Weights of a small GPT-style language model, trained from scratch on English Wikipedia.
Size: 12 layers, vocabulary 4098.
Architecture: biases, tied embeddings.
Training: a variant of SOAP for these matrices, 4740 steps.
Each number is 128 + 24 x the weight over its row's rms, rounded and kept within 0 to 255. Layers, rows and columns count from 0. The size above them is the row's rms in percent of the matrix's.

# layer 6 MLP up, 640x160, rms 0.136, rows 569-611, columns 80-159
size [101  92  98  97  95 100 103  95  91  94  99  94 105 104  94  93  96  82  91 105  86 106 102  95  90 103  94 112 118  95 108 113  78 105 108  95 104  95  97  93  89 108  92]
[[136  85 116 124 148 146 147 126 122  81 102 112 157 103  87 155 127 130 122 138 128 149 120 124 101 165 152 157 110 146 107 135 125 159 177 168 102 108  95 165  96 118 112  94 125 116 129 120 123 148 103 127 159 105 126 135  85  80 128 136 105 158 172 117 114 126 147 149 139 139 159 114 129 120 152 105 116 119 132 130]
 [144 158 116  88 164  90 143 141 126 125 168 100 147 160 140 100 134 145 123 113  83 142 132 137 141 108 147 123 137 172 139 136 170 125 125 125  93 153 117 120 148 123 123 116 106 111 132 163  91 156 114 137  61 139 165 122 132 117 182 133 132 136 151 131 125 109 154 141 139 185  95 122 153 147 135  96 152 110 140 116]
 [114  99 152 109 129 135  85  99 104 165 156 137 136 162 174 102  84 129 118 128 122 140 114 144  85 182  93 108 101 158 105 135 161 168 141 160 155 153 125 122 127 123 138 136 140 110 121 151 122 154  77 118 141 112 136 118 140 156 166 110  96 122 111 155 134 134 110  90  96 138 134 145 121 115 126 174 116 109 184 110]
 [185 124 149 113 108 111 146 110 119 159  86 111  74 148 142 117  95 108 107 113 111 114 119  88 170 124 158 103 125 107 124 140 112 115 119 124 107 103 168  90 159  96 129 159 192 113 160 117 109 126 122 113 145 137 135 133 139 154 144  97 140  93 152 123 144  83 145  91  92 148 140 138 109 126 141  77 122 119  94 119]
 [106 115 105 103 159 105 164 124 147 153  99 128 128 106 112 127 119 169 122  81 136 117 107 149 102 131  96 134 136 122 135 130 118 109 142 138 107 145 119 117 120 128 103 194 102 130 138 109 122 144 100 137  70  88  74 113 133 164 113 118  97 160 140 151 169  89 179 153  92 128 130 130 137 155 119 134 134 116 127  77]
 [166 148 146 122 146 162  83 100 163 154 139 130 128 107 112 123 161 155  90 104 125 140 117 102 174 141 126  94 118 126  95 110 154 138 117  85  95 113 100 120 113 141 107 109 147  88 144 141 160 143 143 154 117 167 149 123 150 129 122 191 125 156  81 126 178  93 148 124 124 115 129 156  84 115 132 114 124 151 122 106]
 [140 101 189 139 104 125 132 159 100 128 109 129 125 150 131 175 129 117 102 128 147 117 107 106 137 148  95 125 151 108 139 146 153  87 154 128 110 135  84  93 135 146  91 174 144 130  98 157  84 106 121 107 102 106 144 152 109 125 133 134 126 164 105 159 127 120 135  79 117 132 141 154 133  94 177 159 121 129 134 148]
 [125 124 125 138 117 133 153 111 107 133 132 147 106 135 100 140 121 143 136 142 135 113 100 126 124 131 170 122  74 153 133 139 173 154 159 133 156 130 127 124 100 138 123 142 150  98 138 104 108 133 146 135 143 136 143 117 119  94 142 151 117  91  96 129 106 106 114 166 171  97  98  82  80 153 108  90 126 112 137 148]
 [100 102 120 125 148 120 115 103 125  94 117 142 115 117  95 143 134 132 137  84 132 103  97 119 122 114  85 130 139  87 133 156  96 156 123 128 120 108 156  94 105 132 171 104 120 118  89 125 145 116 132 121 157 123 117 166 139 116 145 125 109 124 166 148 170  72 128  95 121 139 141 128 104 123 111 108 107 136 152 161]
 [140 152 132 130  96 147 116 150  91 156 155 145 135 144 106 101 119  69 117  99 116 101  87  67 124  78 151 153 141 121 118 105 114 152 149  83 144 128 132  98 119  82 148 151 118 102 138 112 127 118 110 154 131 172 131 165 135 139 192 153 172 129 133 139  92 105 146 119 145 157 139  90  92 146 105  99 111 121 173 127]
 [130 156 132 115 128 139 158  75 144 134 101 159 154 145 110 173 121 147 129  97 120 101 129 159 172 148 161 132 121 123 122 136 140 147 143 114  93 106 154  96 153 125 161 113 168 177 145 122  87 152 159 141 134 109 103 129  92 132 122 143 132 142 100 161 112 117 148 154 129 147 137 162 118 121  84 134 149 157  96 164]
 [144 149 108  97 120 139  89 103 122  77  97 180 104  85  78 124 123 142 146  91 152 122 103 127 107 146 144 152 155 124 163  61 137 149 152 145 140 112 133  88 127 164 127 135 145  92 158 142 114 118 137 115 143 143 135 112 166 199 157 117 125 135 141  91 156 119 109 154 124 121  71 101 109 131 149  99  88 133  94 119]
 [165 164 157 120 117 121  73 100 149 129 112 146 107 148 120 118 107 136 128  90  99 157 138 131 120 128 148 119  84 113 164 147 104  98 127 160  88 112  99 100 141 117 157  93  94 102 121 162 126 127 112 147 170 134 115 154 153 150 167 161  87 175 147  98 100  99 134 112 100 125 175  84  85  94 106 126 102 149 108 155]
 [119 160 101 125  98 161 155 115 130 197  88 120 128 156 105 102 116 128 170 108 139 155 131 100  66 122 142 110 123 124 129 161 127 140 164 125 102 134 119 133 157 142 153  94  78 131 121 158 117  99 130 105 149 104 156  88 135 100 121 121 128 108 101 185  95  98 129 110 120 154 143 138  80  82  99 124  83 121 177 102]
 [168 155 117 116 133 117 113 108 111 107 161 150 133 128 162 109 127 155 121 148 142 140 144 127 103 127 127 143  77  74 113 161 132 140 175 145 138 145  99 100 153 153 139  72 124 109 125 122 112 125 123 124 120 156 118 181 159 118 134 121 150  91 119 115 138 148 129 141 103 145 107 118 138  92 158 149 134  94 112 131]
 [168 111 147 110 129 140 155 169 101  92  73 137 153 130 104 161 129 100 142 108  91 111 136 116 126 133  97 163 107 149 116 126 147 116 135 123 134 138 108  84 136 124 130 116 113 134 136 113 153 153 146  88 111 152 101 145 123 154 152 108 102 132  94 133 127 133 113 124 109 135 150 102 147 166 120 106 171 137 184 105]
 [132 156 157  99 138 111 129 155 169 150  88 143 165 152 142 152 154  99 152 122 146 103 116 120  85 137 144 126 145 159 135 130 177 127 161 167 100  92 130 117 113 143  93  93 113 135 125 139 112 170 121 118 164  58  62 153 135 158 179 145 129 122 131 145  94 114 110 166 129  90 110 124 102 184  88 134 155 135 134 120]
 [110 125 162 129 132 161 137 140 136  68 107 161 122 145 126 187 110 131 151 160 129 121 131  67 135 112 146 139 141 164  71 136  89  82 128 109 109 154 134 117 170 120 160  96 126 163 141 118  94 156 159 135 156  70 152 113 175 151 111 195 127 141 124 114 144 124  90 117 137 135 120 124 116 136 160 118 128 145 136 131]
 [109 133 143 120 132  94  85 142 148 154 111 149  76 114 118 108 152 177 102 146 160 158 143 141 109 162 126 160 124 105 187 146 138 126 150 111 178 106 117 163 168 129  74 118 164 124 133 105 151 134 128 134 112  78  84 140 108 145 124 148 150 125 129 164 163 110 133 118 180 147 109 142 124 114 149 121 175 126 108 108]
 [114 132  96  80 112 121  87 124  99 122 135 154  85 129 131  98 128 144 134  72 128 145 124 124 121 158 134 118 156 120 133  83  86 133 147 149 129 136 150 118 132 129 104 123 129 123 142 111 141  97 131 176 121 172 156 143 108 149 138 145 145 155 159 169 126  96 148 138 152 165 138 130 122 161 146 120 106 117 144 106]
 [147 148 185 129 137 121  78 111 110 134  94 119 125 114 132 102 122 133 139 159 107 136  89 167 151 146 140  79 132  95 163 109  83 135 124 132  76 107 182 111 119 162 116 155 116 146 122 151  91 169 156 107 100  84 109 163 129 124  96 128  99 148  98 130 149 162 115 170 130 113 157 129 131 117 129 118 108 138  97 104]
 [138 157 140 142 167 119 113 115 157 127 117 159 124 108 136 152 101 140 121 126 160 108 148 190 143 107 136 120  90 155  84 127 130 107 112 128 121 125 163 133 168 129 138 165 111 109 172 154 135 135 138 139 147  69 121  71 112 151 126 103 169 112  83 132  97  94 118 127 129 146 169 123 142 121  80 136 138 143 128 124]
 [165 149 112 151 107  72 127 157 162  93  85 141  91 118 127 142 135 101 108 105 145 140 100 118 121 145  72 125  96  88 149 150 122 127 130  94 143 118 108  96 123 141 142 141 125  98 125 135 127 148 112 160 110  90  91 161 138 157 126 130 128 154 131 157 127 101 133 124 138 141 101 120  94 127 144 117 124 115  84 115]
 [121 102 158 155 150 113 143 189 167 128 135 122 137 127 148 113 146 132  76  96  98 115 115 135 104 142 141 126 158 141 147 175 172 145  95 112 110  91 148 157 115 141  83  97 129  90 122 147 149 113 111 133 165 119 138 106 112 151 112 120 126 140 118 126  87 106  85 161 173 141 119  89 132 150 132 102 117 154 109 101]
 [153 100 109 123 143 120 142 166 140 112  92 121 129 114 101 118  94 154 116 126 103 137 154 113 134 108 107 102 142  53 151 134 105  86 145 118 140 145 113 115 180 138 180 168 122 137 136  98 130 136 137 106 138 150 128 143 148 121 211 104 153 106 101 116 176 122  88 140 116 134 147 125  99 171 120 131 134 140 166 161]
 [ 93 143 154  93 110 166  77 116 126 160 135 130 123 142 109 101 119 151 170 144 144 141 126 115 179 153 150 149 161 165 145 131 115 175 122 100 122 121 112 121 140 145  97 118 136 115 154 150 123 102 166 164 139 129 111 137 114 109 159 186 136 122 122 124 107  98 106 165  96 126 110 110 168 124 144 110  93 140 146 128]
 [120 149 130 137 156 155 160 140 106 102 138  94 135 117 154 129 153 122 192 161 125 113 138 107 102  96  86 154 119 157 113 113 122 120 153 134 100 167 200 146 120 147 151 133 139 148  98  84 132 128 143 204 127 134 114 123 147  95 161 110 161 125 161 152  88 107 135 138 138 129 142 149 123 138 115 120 151 131 103 109]
 [180 163 103 130 145 125 127 142 135 156 141 148 153 148 130 140 157 137 138 116 117 122 139 127 108 145 135 117 111 114 129 131 153 116 131 121 138  98 131 188 114 133 148 142 105 106  91 133 128 117 137 163 143 145  42 144 120 151 154 182 145 120 110 127 152 155 146 103 140 122  85 129  55 130 167 148 107 136 126 121]
 [123 122 121 106 118 107  94  99 131 139 163 123  89 151 118 114 113 103 159 137 104 127  95  86 131 137 110 151 163 119 139  79 168 179 172 127 107 135  93 140 150 129 100 132 103 107 110 148 177 107 100 128 151 101 109 122 125 113 128 116 127 148 113 141 130 110 166 125 152 141 174 134 141 130 148 142 128 115  96 125]
 [125 154 114 123 153  99  86 155 148  85 124 128 108 143 127  86 125 102 145 107  97 130 136 116 121 141  89 109 132 122 133 158 145 132 109 103 126 167 115 116 147 103 117 130  99  95 133 153 163 144 135 110 109 117 148 153 148 107 120 124 149 132 130 116  98 136 138  86 144 141  97 106 119 167 146 165 100 154 123 117]
 [140 101  99 119 145 107 128  99 112 101 104 163 103 134 141 141  98 151 118 164 134 138 130 147 104 168 140 138 105 138 154 167 153 139  51 168 131 138  91 159 151 118 119  82  91  93 121 127 171 112 138 104 157 138 119 125 104 111 130  80 107 120 129 129 100 127 139 139 111 143 124  92 163 132 141 115 104 171 123  75]
 [172 112 117 122 136 128  92 104 117 111 114 146 108 128 153 116 153 128 131 162  90 156 113 114 151 116 106 113 116 114 157 155 188  91 113 143 144 126 123 124 145 131 116  93 124 134 142 107 169 170 121 121 110 172 109 168 111  93 118 139 119 122 100 131 114 163 116  90  82 120 101 144 129 122 133 132 115 106 162 142]
 [126 137 135 136 146 151  71 140 105 139 132 122 138 110 136 163 123 122 120 134  94 112 102 111 115 123 116 131 144 135 133 108  96 178 148 137 165 103 154 136 150 143 157 132 107 111 129 151  84 151 119 150 115 152 106 147  90 187 165 112 125 135 184 131 141 126 143 120 140 132  96 123 159 128 120 119  87 155 159 158]
 [120 148 102 134 125 157 169 140 128 128 126 114 105 104 121 131 181 123 142 171 140 111 102 109 141 130 133 168 116 109 139 136  95 143 139  86 150 145 128 141 126 153 108  95 153 114 146 113 144 133 103 120 139 136 107 136 108 144  99 145 141 116 151 159 138 160 160 136 149  96 119 114 131 175 152  85 129  74 113  96]
 [170 139 156 145 128 113 123 121 141  90 116 119 140 135  92 139 141 129 142 143 121 117 111 136 131 146  85 130 157 153 164 111 159  72  91 125 191 152 133 136 110 119  98 107 121  93  76 136  80 117 114 101  55  99 157 130 167 118 176  97 138 108  95 137 130 116  99 103 146 124 108 115 101 163 134 147 183 127 132 156]
 [152 143 122 137  91 130  89 153 145  99 136 134 136 142 159 129  98 184 120 118 129 128  91  93  98 139 137 109 100 122 115  90 104 149 131 104 122  71 115 123 138 105 120 151 121  47 176  88 138 140 137 122 116 123 116 153 120 158 129 148 127  77 123 132 120 124 100 156 154 147 128 115 168 129 143 140 119 148 164 140]
 [134 104 125 135 131 140 146 124 123 106 137 157 127 155 161 100  98 100 177 109 149  89 124 162 131 156 130 156 165 120 133 119 141 157 167 156 103 153 157 122 145 155  95 106 118 135 112 108 162  99  89 136 105 148  76 152 145 141 138 134 144 108 109 128 129  86 119 137 110 151 131 107 129 172 140 149  83 136 129 128]
 [101 110 124 132 127 108 150 132  89 164 159 133 160 132 144  93 157  95 153 153 118 161 115 175 109 165  98  96 137 118 110  86  94 134 163 118 165 109 173 125 133 124 134 111 103 162 109 103 139 115 140 132 183 125 157 144 121 111 139 158 107 141 119 142 166 143 143 125 109 174 150 134  93 174 105  88 141 145 156 136]
 [131 165 116 147 126 131 143 108 168 144 128 190 163 144 159  55 151 110 130 116 110 142 147 140 172 161 144  94 126 114 191 144 102 160  71 136 145  94 152 167 186 147 118  87 162 108 169 151 109 132 117 116 146 141 119 131 112 138 134 115 155 133 145 141 120 142 100 119 122 130 111 114 132 110 133 135  99 123 152 134]
 [123 147 101 114 131 133 165 107  85 120 148 132 134 128 119 172 131 140 105 132 115 116 124 133 118 151 113 129 125 116 136  95 134  96 157 115 171 127 138  93 138  83 103 117 127  98  89 165 120 122 126  91 156 138 125 144 114 107  80 143 139 103 169 147 157 103 146 160 111 150 128 131 123 105  91 133 148 120 126 120]
 [126 111 141 130 167  65  98 145  85 142 106 107 136 163 142  85 128 134 116 148 116 121 133 151  66 143 110 129  98 130 150 161 131 194 114 114  80 128 106 129 169 133 126 118 119  97  88 101 103 116 139 125 113 131 127 124  69 161 141  94 181 134 112 119 157 111 148 123  99 123 155 111 119  78 125 150  81 104 127 143]
 [162 139 162 139  91 134 105 136 114  72  91 134  86 146  99 116  59 163 124 154 125 100 148 133 128 134 113 130 135 138 127  97 113 124 111 128 115 135 122 149 139 153 125 147 158 143 185 140 127 143 157  98 166 134 120 128 110 146 147  94 120 137 124 159 134 149  90 154 141 117 119 107 119 162  66 155 157 173  89 124]
 [124  95  94  84  99 154 138 140 111 145 139 120 145 143 133 116 140 108 149 115 114 164 116 119 146 140 130 136 127 112 123  92 165 180 146 106 134 145 142 104 161 134 142 121 148 100 142 131 125 169 124  90 141  90 105  51 111 111 151 149 118 155 102 112  73 139 126 165 144 106 139 184 112 139 122 158 129 114 190 139]]
# layer 6 MLP down (transposed), 640x160, rms 0.141, rows 569-610, columns 80-159
size [103  98  97  89  96 104 100  98  95  99  93  95 116 100 100 104  94  92  84 101 100  97 117  97  84  95  96 106 110 104 114 120  84 113 104 105  99  97 101  92  83 110]
[[143  88 108 106 132 143  95 136 118  87  79 104 161 126 136 118 144 129 180 155 135 140 115 143 115 121 111 119  75 142  86 116 137 137 156 108 142  83 138  68 126  90 128 156 147 161 115  96 133 121 128 142 121 159 108  80 102  82 136 141 132 120 146 133 129 110 105  71 131 136 150 148 145 109  99 127  99 123 117 155]
 [144 114 116 113 153 136  74 102  91 173 112 134 118  93 117 128 182 136  84 167 108 132 102 144 132 117 116  83 138 132 138 146 128 126 116 147 147 152 111 110  98 137 144 117 107 106 133 156 151  82 157  95 165 138  99 142 145 194  84 142  89 136 130 135 175 170 110  95 148 177 105 138 104  99 145 134 117 111 164  92]
 [163 125 130 105 120  96 123 102 147 126 136  93 136 111 123 124 166 106 145 184 132 124 122 147 161 111 153 138  97 116 120 119 120 150 145 124 125 129 136 120 110 132 138 115 147  91 158 103  98  74 138 140 128 106 150 160 136 131 167 135 123 120 125 138 139 111 107 133 151 103 129  95 126 160 141 115 126 126 139 148]
 [144 130 152 160 154 134 132 103 146 110 167 159 131 118 126 110 128 122 144 170  93 146 141 130 126 137 160 138  97 103 134  93 129 137 171 148 122 153 109 164 102 130 132 139 142  85 106 122 132 130 120  97  71 145 142 128 148  99 100 124 123 119 161 169 125 101 116 142 118 113 100  93 172 106 126 125 120 119 135 109]
 [126  94 146 122 167 136 183 147 134 125 148 121 121 107 110 188 149 124 147  99 158 114  96  73 119 146  96 161 133 120 119 116 143 189  94 107 161 117 111 110 125 144 118  92 106 137 109 149 153 132 139 151  99 146 118 129 140  78 163 120 141 151 153 123 159 165 138 180 179 152 134 136  98 129 145 151 119 116 134 100]
 [141 154 165 144 148 151 158 124 118 127 159  87 123 165 141 166 118 130 134 104 143 170 115 103 138 120 125 178 100 152  78  85 168 106 149  92 102 106 143 146 120 176  96  82 134 119  98 143 135 135 125 124  93 124 109 135 107 106 158 115 127 131 135  73 151  58 142  84 117 131 100 111 119 120 131 117 104 111 110 129]
 [144 143 120 157 133  70 173 126 148 127 109 125 149 122 107 116  93 149 118 108 115 147 158 124 110 169 167 161 150 123 146 103 146 111 161 167 124 108 164 140 106 130  94 148 128 148  88 103 105 106 115 105 108 138 152 124 148 134 114 146 131 136 171 129 140 117  98 164  55 144 121 161 152 121 153 100 125 140 137 130]
 [133  67 138 107 114 136 115 134 116 130 112  94 115  82 104 101  81 123 158 128 129 115 136 118 123 112 138 115 153 124 181 128 114 116 150 193 156 101 141 127 104 138 103 119 155  97  95 123 142 127 107 145  96 138 118 133 144 145 127 147 113 124 143 141  98 101 179 170 120 115 108 131 180 155 106 147 118 148 120 104]
 [104  72 123 139 132 136 153  75 124 147 126 156 124 128 183 114 111 131 129 127 109  95 141 112 165 132 131  88 127 112 171  78 143 131 119 150 147 146 119 172 112 130 131  96 113 111 126 144  99 131 118 149 118 128 123  69 128 103 118 124 126  95 108 107 141 143 106 147 148 126 142  97 103 137 149  64 156 139 105  88]
 [108 124 125  94 139 117 100 142 119 147  95  95 161  72  98 106 163 157  93 151 149 109 143 151 122 132 112 117 173 109 102 167 151 114 107  94 140  85 124 150  84 178 144 109 150 152 120 165 127 121 128 118 172 115 105 118  83 134 157 127 109  87 141 127  68 112 116 128 166 152 127 104 154 125 137 123 139 135 153 126]
 [143 112 139 149 139  91 103 112 148 155 142 128 127  85 177 126 150 132 132 123 145 155 146 105  84 145 132 123 138 144 105 112 109 147 162  94 133 106 103 140 118 118 126 124  90 117 125 103 143  82 127 163 115 197 111 117 144 160 133 165 116 155 151  81 128 133  69 150 126 112 101 131 136 130 171 137 181 171 100 111]
 [118 100  87 147 178 105  64 138 112 140 140 121 183 117 167 111 166 143 115 166 127 143  89 133 142 130 139 114 145 116 112  95 123 119 142 114 124 121 149 148 109  67 123 150 104 140 123 186 125 151 123 129 135 118 156 140 155 154 118 128 107 126 168 118 113 119 146  80 147 144 113 117  83 105 130 107 130 116 138 131]
 [120 153 156 103 133  99 131 142 158 138  95 124 139 111 145 150 148 105 108 128 155 157 123 128  89 131  67 160 123 126 181 120 124  76 170 149 123 111 168 107 161 141 149 115  87  70 142 153 147 118 145 152 110 145 123 178 171 124 145 115 115 152 101  60 120 104 163 103 123 125 124  89 110 133 124  87  82 114 119 106]
 [129 139  91 107 106 117 153 138 136 148 152  90 135 109  81  87 130 163 160 136 150 130 107 111 128 147 101 144 130 157 164 117 102  98 149 136 100 118 159 173 156 109 141 104 148 143 109 121 144 131 119 119 151 123 120 118 176 163 134  83 150 115 116  91 119 106 141 160 147  97 142 158  80 135 196 148 152 141 100 150]
 [ 93 121 134 130 127  99  98 115 123 138 121 151 128 139 182 116 112 110  59 100 163 113 121 137 153 109 119 131 146  90 103 108  63 141 132 105 129 113 147 125 111 108  91 157 144  88 143  95 157 108 111 158 121 109 140 115 115 111 131 131 124 157 166 118  99 114 132 162 108 116 110  91 119 125 130  75 158 161 108 122]
 [ 85  95 154 138 133 200 144 147 159  80 112 138 109 134 125  82 116 106  76 139 103 102 137 141 139 105 131 133 119  92 134 143 127 119 116 126 144 123 141 143 142 109 153 163 114  87 134 118 126 122 119 139 134 170 147 125 149 123 120 128 154 144 145 124 100 124 111 148 129 123  93 140 135 118 158 129 184  93  74 156]
 [ 91 150  82 100  96 138 151 146 136 109 163 116 143 124 148 111 120  94 156  91  87 136 106 152  57  98 129 119 170 119 100 140 109 108 128 150 149 111 176 147 102 144 134 170 125  99 125 134 138 104 154 133 144 132 125 116 133 109 137 112 119 122 121 131 122 107 123 117 116 100 144 106 165 131 147 119  95 184 105 152]
 [130 122 107 139 129 120 136 179 154 129 132  97 130 129 123 150 136 135 167 146 123 145 128 160  96 141 145 123 121 117 164 125 121 140 121  93 138 123 130  88 137  88 127  84 109 106 129 104 126 144 161 139 127 140 125 106 118 108 143 121 153 151 133 109 129  84 130 123 149 157 159 136 127 129 145 131 100 110 149 157]
 [171  81 116 144 111 143 170 107 118 167 116 118 163 132  95 149 137  96 119 118 147 132  90 117 132 145 109 107 102 140 115 127 176 108 122 150 128 142 150 123  70  98 138 132 156 131 184 155 121 142 109 137 142 136 154 157 128 157 188 127 130 123 166 143  83 146  94 145 135 136 131 136 156 149 104 137 138 161 174 163]
 [157 128 126 149 123 110 123 139 129 141 116 108  95  84 164 123 150 142 102 105 118 106 140  25 122 119 153 140 138 119 107 142 116 111 119 118 113 114 106 152  79 122 120 165 104 152 128 132 151 104 108 114 132 161 147 116 112 120 142 130  99 115 125 103  75  83 122 162 103 159 122 135 157 138 101  94 111 131 152 141]
 [128  98 112 147 141 122 108 152 131 174 141 162 103  96 137  93 132 132 150  85 110 146 111 109 108 135 137 136 154 132 123  77 110 169 166 127 107  89 137 188 148 121  85 158 114 147 139  92  80 112 127 184 121 124 123 108 193 139 149 109 129 158 137 126 108 165 113 148 103 131 158 145 139 109 111  99 123 136 102  99]
 [153 123 123  99 113 110 110 137 128 126 104 125 113 102 181 102 158 112 102 134 117 101 127 127  88 154 135 143 138  81 115 126 124 143 151 129 107 140 142 103 145 153 120 105 183 116 136 130  93 159  94 113 147 142 174 187 133 153 137  92 135 136 143 168 155 105 135 141 125 119 100 113 139 152 107 131 128 109 136 131]
 [178 107 108 144 119 123 124 164 108 160  91 101 101  99 139 142 105 109 119 119 144  84 104 148 126 122 127 119 137  77 139 118 111 104 110 145 130 173 146  83 100 104  96 130 129 123 101 132 129 156 137 129 119 149 103 163 103 143 112 166 107 119 142 163 113 134 149 102 131 134 110  86 123 134 107 110 137  95 157 123]
 [123 137  88 102 108 142  85 140 126  78 103 150 107 123 123 121 107 121 111 155 113 146 138 142 154 105  92  86 146 143 145 189 100  60 116 134 131 131 175 160 129 126 110 145 140 125 185 114 127 106  94 148 166 145 126 129 104 106  90 156 110 114 114  95 106 111 117 122 147 159  81 133 178 127 138 148 131  99 171 112]
 [127 114 142 137 174 103 131 110 141  93 123 140  98 141 134 121 126 107 151 104 141  72 133 155 153 122 145 132 126 180 138 163  85 143 156 137 141 127 155 145 126 161 127 101 142  71 129 134 166 108 105 148 133 146  93  73 103 124 108 117 134 125  96 115  70 157  95 123 143  73 152 138 138 133 127  92 121 115 111 127]
 [105 132 141 192 123 127 143 131 136 146  77 168 123 115 106 116 105 159  83 156 159 110 156 103 111 126 151 151 165  32  80 127 105 146 123  99 156 124 115 134 142  95 115 125  86 123 145 133 166 116 166 104 138 125 122  98 121  98 151 114 143 129 119 119  95  77 117 116 105 117 143 116 111 141 151 131 152 100 135 125]
 [137 103 157  62 104 132  93 113 103 151 135  86 155 128 127 136 103 120 132 123  98 179 100 143 155 117 144 135 154 118  91 120 123 165 115 155  99 114 101 115 159 144 115 121 146 107 135  94 147 169 104  99 105 143 148 162 138 119  99 127 133 171 135 143 128 124 151 118 100 116 100 128 144 151 179 165 125 180 116 128]
 [ 78  93 132 163 160 112 123 159 164  93 138 130 165 140 160 109 129 101 146  54 113 103 116 143 134 140 124 119 129 115 141 125 132 142 138 113 148 150  84 103 136 178 104 106 119 118 156 123 134 138 155 184 191 143 125 105 131 126 109 102 112 101 101 121 114 117 119 169 136 141  74 115 101 122 152  72 131 105 122 123]
 [135  96 116 117 159  79 109 120 133 131 119 113  83 144  98 163 116 119 102 139 106 108 128 145 133 109 150 125 133 142 146 151 117 112  70 129 149 136 148 154 147 143 100 152 106  81 115 154 163 137 128 131 111  89  99 111 128  93  77 120 143 130  79  93 130 156 128 132 146 115 151 103 124  71 125 115 150 137 126 140]
 [110 138 123 131 161 110 130 156 134 135 184 135 124 140 116 132 121 107 160 122 137 139 143 167 133  79 112 105  99 140 114 136 138 109 139 136 172 141 160 108 122 162 141 126  98 149 132 140 144 160  94 141 161  99  82  88 117 117 121 120 119 129 124 117  94 145  89 211 134 126 116 123 143 106 115 140 138 180 116 135]
 [132 171  84 120 147 113 143 137 128 124 104 167 132 155 153 157 116 126 106 141 129 124  57 107 114 134 157 132 108 112 177 143 125  90 115 157 126  77 176 165 130 121 120 138 138 105 117 118  97 144 109 157 105 137  93 154  90 125 153 111 126 111  81  72 128 145 124 131 164 142 107 124 148 106 102 105 120 149 112 147]
 [121  58 141 127  93 125 115 152 138 134 118  76 168 112 168  85 120 133 131 102 115  86 112  88 136 139 163 110 141 109 130 125 157  80 141 122 119 136 103 120 127 148 132 122 162 116 155 102  90 111 118 106 143 147 135 199 132 145 115 173 145  93  70 176 153 107 115 106 134 135 135 126 137 106 132  99 129 105 131 140]
 [ 91 119 132 114 158 127 179 175 121 123 126 181 151 113  85  80 161 149  79 115 109 150 178 136 111 124 121 100  92 153 135 152 160 109 123 125 143 144 121 117 180 142 104 105 124 105 101 138 128 112 132 135 118 134 116 129 102 138 111 156  61 137 117 119 116 124  98 134 159 123  83 136 123 145 127 141 123 146 140 123]
 [104  76 117 150 175 113 146 150 143 159 137 153  92 107 121 122  97 140 108 111 106 116 163 119 131 152 116  94 126 128 105 150 143 135  99 180  77 113 117 136 108 160 137 166 116 125 130 142 127 112 128 114 120 124 178 125  69 102 119 142 105 132 110 102 165 144 115 128 136 114 110 122 132 116 116 143 109 142 146 133]
 [ 84  80 131 128 112 102 137 145 110 125 120 121 202 142 142 133 135 152 150 114 116  96 141 138 137 170 112 137 148 126 100 175 111 122  86 133 154 148 135 141  98  65 147 162 137 123 123 123 118 108 131 111 120  93 164 146 128 186 133 109 127 138 110 114  96 111  91 140 176 146 140 170 129 129 106 102 132 157  65 156]
 [124 105 121 173  88 123 143 143 121  89 131 156 133  99 126 117 159  93 132 165 104 145 166 127 153 116 116 137 155 122 132 133 110 140 157 116 112 143 143 169 118  70 125 176 137 127 144 175 126 147 130 129 116 117 120 114 136 128 122 158  87 137 132 132 119 159 124 140 100 123 158 140 133 103 166  98 161 127 141 130]
 [138 177 147 128 165  94 139 120 113 146 147 136  71 110 126 142  97 106 136 189 131 146 177 128  91 108 119 148 142 142  91 123 139  99 117 127 139 154 138 132 128 118 112  94 127 121 113 140  96 143 135 129  88 130 119 105 117 140 176 131  78 107 161 121  88 119 124 117 165 108 137 136 144 115 138 161 141 141 130 104]
 [127 154  93 139 104 153 108 123 117  69 103 143 143  83  92 161 123 139 111 125 106 122 151 130 113 119 157 141 167 116 106 158 114 169 125 119  81 152 105 109 117 193 131 114 177 118 100 150 150 142 125 161 119 103 133 148 140 148 130 131 139 121 135  98  99 155 133 161 136 129 105 106 155 143 148 146 121  99 110  86]
 [118 124 119 129 176 129 159  98 121 140 102 136 140 118 134 118 164  87 112 155 148 123 162 105 156 114 156 151 114 116  97 125 107 123 156  89 141 129 116 162 120 104 109 118 131  99  88 157 143 110 139 129  79 134 153 129  88 110 135 125 147 104 116 130  98 112 129 128  99 107 143 134 110  89  95 109 124 145 144 151]
 [117 168 134 137 123  78 127 136 172 147 112 108 159 146 140 119 108 155 139 127  87 119 127  96 111 106 145 108 127 110 139 147 113 159 110 129  80 155 127 135 144 182 166 151 149 100 142 107 135 124 140 167 132 146 132 149 181 103 144 124 126 130  94 120 107 109 116 139 183 107 159  79 128 136 132  75 115 130 178 145]
 [140 120 149 153 104 173 151 123 144 108 140 151  95 115 136 166 129 136 135 105 146 146 126 114 166  94 137 116 117 102 121  85 145  91 158  96 147 122 139 138  84 103 148 117 140 146 132 160 121 184 161 131  90 101 133 156 192 153  82 158 107 148 138 119 119  91 106 107 162 159 135 155 120 163 157  75 101 160 118 122]
 [144 158 104 101 113 120 100 147 144 219 127 149 112 125 108 140 150 159 108 158 140 134 144  99 134  98 147 120 127 127 123 105 145 128  69  90 148 102 178  84 163  86 102 150 149 150 142  80 141 105  74 162 108 145 132 117 121 172 103 113 120 124 150 156 156 121 119 126 133 134 117 141 138 113  86 135 135 118 120 140]]